From a checkpoint of a small transformer trained on Wikipedia: vocabulary 2048.
Each number is 500 + 25 x the weight over its row's rms, rounded and kept within 0 to 999. Layers, rows and columns count from 0. Numbers have three digits each. The size before them is the row's rms in percent of the matrix's.

# up: layer 2 MLP up, 640x160, rms 0.142, rows 506-519, columns 0-159
# down: layer 2 MLP down (transposed), 640x160, rms 0.123, rows 506-518, columns 0-159
# gate: layer 2 MLP gate, 640x160, rms 0.144, rows 507-519, columns 0-159
up506 094:508525477495507478503519454469508523476489474479455485516530499517501495477469474495463489463511557530518459503534493512546525530482511491490509536487480517446509526540542493480496487504501510472509525489477514539505477478533485470510495487505505503510497476490525509457492559510514496465454503479526493475531483463517496464531512489479506503508512442466528575469477461506478489473475509510472471483513504476521527526501474442465490537528502473468472494486516517518528468539504475
down506 099:490502451442547503495511527489483498472487509532493515454511537452473479480463479457506504495476522551514499478516557506526518494529504532541490515542462471484494526517503455508540538485493545481489541507474521537531504463519502492504540511511487504537510476479501529496456520505527506500457533480530506468525473491506517492511516499475505489485513476482568513489476512482542537517478480525473460487480506504500495451512495461478495491551517525472470467487499519497496484507523487
gate507 100:492478530437516539452507488477489503494521502558486472506514476492498533511468502495498522515484464517504480497518517507449495533448509482537488510497500512502562453474534494521569502418457507480514526549495502489514501498490475532523548492499497515513481507536540502486470446476463506492469484456487511515449480485492522536539499516512530498503515509508534480501512504535488473452487509508483475559505511496524475515487493496480464490484489489492480501524490503487512512492520478
up507 104:534479476489493507498480536477490506478528494538522501552523483530492510506478512518453489509510532537540529485510496511471507495485501521539488496502435492490508493464492526509528501429458527507480503524501524489499513478489505530514513508505527469528491522524463548495492481463507537500477479504501450503495497504493516541489505530522546488486471522450555495519503466500480539505487495483483503559544477486500513519542526540483466488508495532483433525508454531515495501493451470
down507 104:529494453464496516504488514480464519508527523494481494507526465504482471512470465505496499464470505502480518460480506501490518517437480470523472515522449495551503547493515500486486479486515522463536506476499500485474492499464501517568510494499547482495487513498497511511507504509491477498476453487507472518456519495485523503505495514495527526500508558491532487498504493536488489501468515471477512548554516471480474519534494542498487487535505522554433530524505531515449451523472462
gate508 098:486518521462439559493479551498499506557521467482533486517514492527505503517489458476500483523526477484479514509537487506465500476480481518479572504497479554519488520504493487499549493493503502496517447488535493522505517514498529533495540516504503536501504484537532542513504482470477474472503488499504493488501530543470489493490495461511476523488439528471524553485478456540523493500488527505497488523518468513524442503454532520512463520478524523494498521491504486499519476462505510
up508 094:554510490471535464539525466525491504463471531498511523493487497495474535503488525478504517488490520488453501505442475483504483544525474482528409479508529451484488497504501529480467516542524502500467510500504495513478492477512498525497511495492494480475465523499479497499482518544509495526511508503451501540521498484549444502501499547481527509482544506504471493524505531446514490531493514461492515479482531469454538509499514533549477475536532480530522493502500487518485491508527532
down508 097:495457460499547503526533493507479501486478523510519517450462511492508480510534493456518485526528499439510500531490467510522489506529483481538455467500516491536474529509481528523502524536499500508520499506500494494500472471470475534443472523472473461486456476511471505513525547503506484551508518484479529502447516472517469506479548524507500445459530491497507549515497496471480494528517518500488510453479510495478490499512470489526497486542445555490496507485510487503499491498550504
gate509 122:496488497521510516579536486500513500457518505495499498507525465540485469510531484492465489482532528557483527508552519488516537497489505502529515509483487516474520480477516488524502509523550483553508524497521535503500522494543516510510503462478496543525461536501493513461483484448461524460510483500560484513548467537515484508520503490470437499509517510533483514521496470481503520538496509517493498544476496505497514531458536515518471535507481503535536506472466497529512489522517482
up509 114:484468519512460509482499499525441465526486512499507515491502508507523491444508491470532498480507514471466520460505481446528493537537565454517522525513539492526477493493508462483532486439486503472481491462500529485499489507521515540492508542491506463488509498440507498452485506487480530509486497518498512509511470538460524507478478470478517520482466514511489532476517508508530511550495515544471521471491530511538473489523465528496490507539508497470474485501510462465482547502545502
down509 112:497495515517491506526489528471530508536472482515541525528487531498543525501506515460527524479509486571538494516526505468531548499514514493526495508538526513540516500506549483506475490469506523472524520484495548508498459518538483510447528515496511484493492535504472484515482536513507555512512515483527504546515505501482536521499523462503484485475462522503476498482500535519513462552481484523488508499515528473519477470571464504494534470546497510523474495542538542504507515488505524
gate510 112:472515500497451516490501532498477505471468507522448490487473508504507529484485518473522522522510462476506536510492523492478505505520587486504464500505487505508544462512509481524526529485480512482487461474549503535520470511505523483549503474484487495483536491456499536493497508525511487526500464501488476466510489514475445508514512468451501518475508515516476539469475488490516469546478495492511494446532526526504523458495493489531554527531463525476515465516473483475473506470552484
up510 114:550536531504522504496501471545497515502526554454507513507524514488528473503474458499500494495527510520495479477501449516513502510506475487503519540468551477499498507482469534484545495492503462470563478545505485504503490546507554525463477490509515500550469498544490501556455452506503496519501477461486505500483481486494522492497511532526459546510501491489481500523501492553492474508522504514505458504521480551519506519479514518538504502486534463536527522500497512492481470512510550
down510 109:505491462508479504500507572531503480481491515533462478522488487489480487497492502502495479478484460491510491564517547496472493560529494517468481513439490478481499478521494460492489530500495488530477473470469445474505513487493462501506487493513453532502529460494506527444506528529520503498507444539498516525501497521491452486503486489479509484517476486483548492485514481510533472511483494469483510475488545506490511473487497522514496546575457518460522485505489489519502535496461533
gate511 127:492493522519463524463498477464479490454478529516527465528548506505500495493472494503511541496492481528495505558514513481473550396538503532500473540520490511480509511494487522519559500523498502520507470484489495545513463477525532501531508495516504508482480484501471483492483460530541504530488524471500506492468508517447508526497541507533501482542480530499474490499499512490479516501510466512521548486547501478482504510467507495452541497519478506517469476480490502505503480440481509
up511 127:563473494487495497499520528529516495541484469464531539513473499478498444548467509512483434542480465468504494475482541490500551517494471475518544492473449457475496509497458488495481518479491468469496512532543507480482483549521474498467495532500488485481511466493485456477486459478506534483505499509520492511494511497533517490500502551458527538497522502491512502509522520516516505485507466531461483505466515529489494485503489480520493499507535491498567515503449535500521483495487506
down511 126:517495513541469430545504490495501520524532503466507500466495523487489481510529489516482457486537527428475483478517490496487451531492527486485535464475501469483520483507472450461461503511506469528478528529510525474523530493519479507520491504500506478488487535490561462512475515468488514495496471502484509489477469472536508499460460492521473522476477463482523513497445504522509481506464500514523508561487456491554510493497515505514473491497496483527548507492472482511458519523481498
gate512 106:474456507494516527502506493470523503428497538484492525498520538505514502492476522542536472490494525498494527535496508472507518493507491495522503522509493452521569495522528518505524493521492476516538554455491519491477532497490505532481522509493473534472511509489481532484561521503471506536524522505507469481479495480508499501506475530473545538463529535508480548538492503442502477536483508537469473471486571475499480513495495530504492473537512494493540511506512487447485479492510520
up512 106:508554476482490487475471520559475529565500461540482481499469471527480504519519490463462530511519490511510473482517485532489485489461492499499510506496514534482453492474495468504463514433518537474453455545487478508520470503505500500512483487491522471527489493524494475519466484506506466475512469471483504538497512523494504523483540483496472481521454473491500457478511518552459516482508519491544531527533454522505539482506508490512504498485482496512463489497476510563508503499467487
down512 105:457461505524503522479491492470437495555508493509492536459504490509510481520459493495526485510477504535485486498492491464496520527505461530520495483522487520506505568484510484498498513516511510480496498522521509537494456470522477493584524509508478518486492495531516501493502489481509504543508473458531526495507528521458510485534525474506531460499533494519522465507467491521504517509530496512517490525476483462529489533525505463479521488529510476430454495535467511502505511471521423
gate513 055:491530511451507517534487455507478490477502512519492511467488487498503501498524501539539507507493523492451492554523509554459512550502514535558500470492512519509515516532494521501533547502459522485465520525515489506520531546503470490478519507517517488523503500487512484522452522499499479442506481524523481478499552505483503473470508448485506547530532544475519521500444459507500453484488507493530496494484532481483516490526499506477532525526506519552460505537491460488488510494528512
up513 055:481461502494474434500505489498495478514465536505507505465522520529464497511503495507480521488449511461506492492474463489519445479521523480555531485509502515543513542519508482503528490491532529489533539496475521517509493479503465465519509472490475474492509482475492478462517465528491495509463521485472473495468472501448524478467514513469471528487504525515516505502497488524496522509505489493447438475483548531478527510454500514489517535465566469505542486485522499483536519487527527
down513 052:494477511469530518426525480492510499482493512535502485503519534485495505511537492459517492529520442464463493526472480525473496489482532505507524499490517502488485500492529489542484538452460540502490513542496506525495524507508506519445468516496465488532487436459500499481464531538497508497472459527533493501445482491483522482484485467535489482495498506472492538523514517532511475514491500488515447481526542510475485518438457489464524522479512497517499532492518526514491533483495540
gate514 088:511496453492461500484491516481495479452476513513451498507510554480500545510516478472514471512520511528455481539495490453473501511491511485536447528487517507506473524540521474465556496485523503529523505466511502529501430461518518499459507500484498495482536505484503462525508510503538513488474452472517459533520486528460471504504510508463492526452514461469476480453509470470491497521484451483492493491472538496510477512485463510492488484511521502517503518464540517486515514535523494
up514 082:466456493504494499493508511486516493424538441494524493506515468488477490504511440508503480521513508508518539503480524493485494472531501488484504483456474522477466503542482540477462508486455523484487548469523520514481543490486517521458532549527512490494515523484496515489531508497498508508505472485540533567515528507471493524536545536524512493511493514471548513496471484494484552499527533457474513533493462508540475474488524508503484517522477461493496498517521512540507509490461498
down514 083:510498448512490505518461472495501478487445501484544515471500560467498554493524475503484508544508523489489499492489488443492538509485504510533489476548479489542470545465518500452503489520516471494531496445526527497514458483516486468445540531523535492491497503453514491508486520508518495483504495502483501478487486512484494469535485505476521515499504476512508501484510472484512501515451490472509495467468544510556485541500486473508555484503524487467512515534524531477486496514543454
gate515 106:490491538476527495416494530503511487493496503478550512479519504510500456516507517493481482479507500472493527502488504546483530511523517531490479471454456463504491450485466520502497501496517471462448488503509472501477515500514514491517490512496544507497478549529479533510474522493505518481525508521514539475495508528479487520480566529522514489528481527492525447508522482521468535506484493494462503485498435527501490460504473507482492483486525506453538518507438470488540488554480508
up515 101:433512480467513495516470486527511497464475492536511473467521472513453502476480500497505483493474506524507499504498489527504496505506504484449491485516453487502519507500502508523506483526451566525511480492482484508467519511506547497534474495507523515493481521503427492531522508513484464474523440488546474481528489487491492517511524482483547506538504523487536490498456497471503542541495459527498474516486459527462507493497544525502539535513465500515477479494477535483485508498425486
down515 096:569511532525516483494537524508507464522505507467501528543510521487490487516502512489494509498502477492495504494516474527507519452511486482529524454512511482506479446452473492464486526473535498469492487550520479474515464508566485502493512529493507492497517490525467547527497488480520509476494510523474524470503530506495506544477488518506487512518498523495497496539510518486474531528512516479465527477520481473523516486529512507449506493503538535472565517503519504500544521554541580
gate516 091:441512517487486493523530461421530473503496461506477490513499504479495491511487504515519526480513498468456492495493508448493509488489561481524500523473498573502502464501485524478529517468461495537481486521537508484457532489460464478492451478523508510480493531472517514535470467492495498509456496488502467484508498547549503501460485502494496489510521543495510504518487460490481451489529508490532499488491497528484500467504507463466477509536489508533497518487537495505503526529549545
up516 089:448505526471472486552516482458524481495500488535474497514515493446499517533488501521544531471504496466464511504486505472505517520500530532528492535507510579507503456510503484463540539472469523518462452511503522505451530482457489499485428489530527530479516500481514529517483460509508508480438483491502482518499495541537476502470496498512483501472520542512517502516478487495507468489533511496506513485512490520489482474464506456457480500540497519516492493490527496500497515514541529
down516 096:520468465488517518473473498499462512462509543453488528503482497497494500492503500463499495510507511483524494535498487504492512469492501472503488484463516462488491506505482476511480479515527477426493549527519490516511468515526520547461563497473477516548485503481543453468558496539503505509519497454545511517502507490450529473489497521487490485513503493514494452529534503464497530479471493483492521484498505496529499453494512522551501489463493519437496518513491500510498498441449526
gate517 114:498544470491485513548463542482521521546485522519512515494498518510494495512510476506512498495497535498522506472538498496507502501474470492499519490490553501431495498532487475490498496480512489605517467498480470455536522506511535491498454500496541452561482528548494493479476542513516495503531494520522502490529486517513510502503529473470452507518478498520491502511520541524488533511465491528502519457520496486459506468519503481510515539501455485532481499462482508522477483543505491
up517 118:511532492492510476521462515489515510522500475497493488455499507526505477504499479484545495473507523489563536480546514521496485502503491466497525484472502467466469509514512448473519486465511523565549487503482464457496515510516543507531485509469550498556470520514517516527446551490487489509464522504499521465541478504502512470524537489453480493517511528542519533487504540521524491507464506518519526510537500485535502465503453502499490489520503477494456505482492511513483494533541459
down517 113:493470545523489496531448521501496515540493507502497523495481478509517539487500475514476494546527497516483481504487504463481535450460460479493493487480507494493541534561515564516522499536504463540499494519518496511512505508509462475465484472552481503495470537468491509484549513533504524549562486513533489556479493434526491519526481498500518502513453476507502506492494494525508511497508468503483520446479505511481542503501492501484497539482509523522508468517493476466494498504470544
gate518 127:503531495481468490459501512538490505504453456483471513501501480504496490530549498499512497497483508490449489497498470505487504462479501515478545506488451532475513506464515421513493535463510523470494507483520498538500508539485483480502513474519524491482536535461518506510469498499523461524541463542546488492526539500479518485471523524479470536486480513489494500541479482524523506514490508430516545487545490489515490493508495483528471517467478502503503502451542489558483458499472513
up518 125:506553495497487494480504509511479511490474475488479527509512485503470486532555502466489484507480522517463494488494471526471501452460480502479540497499466529489495521488513432507490524486502518467511499488507499544522516528496491500513483472515523479494543513454498516505481505521548444543516456536541473492523529488475522492473521530480469540518480511491492499522469481520518530515494514442505559494543466500507480500511489465539487526480501522506486526448519508560481450490466518
down518 103:518474503509458482461476492514510512497500499532500504466476486537517534496515500535495465501508489454474507527519478493501512482512505465508512477504483479481505481458474521484482484494472521539482468535537509534490513485517559477513490480455519537525487509519489507467527532522481514481533512523479522495502502495521560517522501487506518473517478475489494493562527459517476473487493529481516514527452570472461514523486526524427476484478470515508530493490492519424496536528527501
gate519 077:491509449512479485483501496449491494494444488492479502474512503493532458492488478483462470497497512512513523516507492470534474481489491488501517529480518498486524519475525489484522539519516516504498501504514470552489447520543502536562496492473511543500500529464512484541473484504512532488493508533517508494502464537470489470507560473502524511499519507481494523531506484475458481489517505517576538482492501503534491491486475445493547495514468516419482492515507448477506458519484508
up519 075:536512532504506477548514512538483487448530517538508521523483517489477526490508546522554516471482502500466448503495472536482522511508488510523461511528453552527486494543501515485491470497509484516503477505512536483488528498479539480494531511550490490528503483543487546487487499502496486478487486474478506509502520481521493510478478548456514509457512482513518481475472507509574516548497516473436495512500509472471516505499506555486455517505520526534528508467495543519496526510512504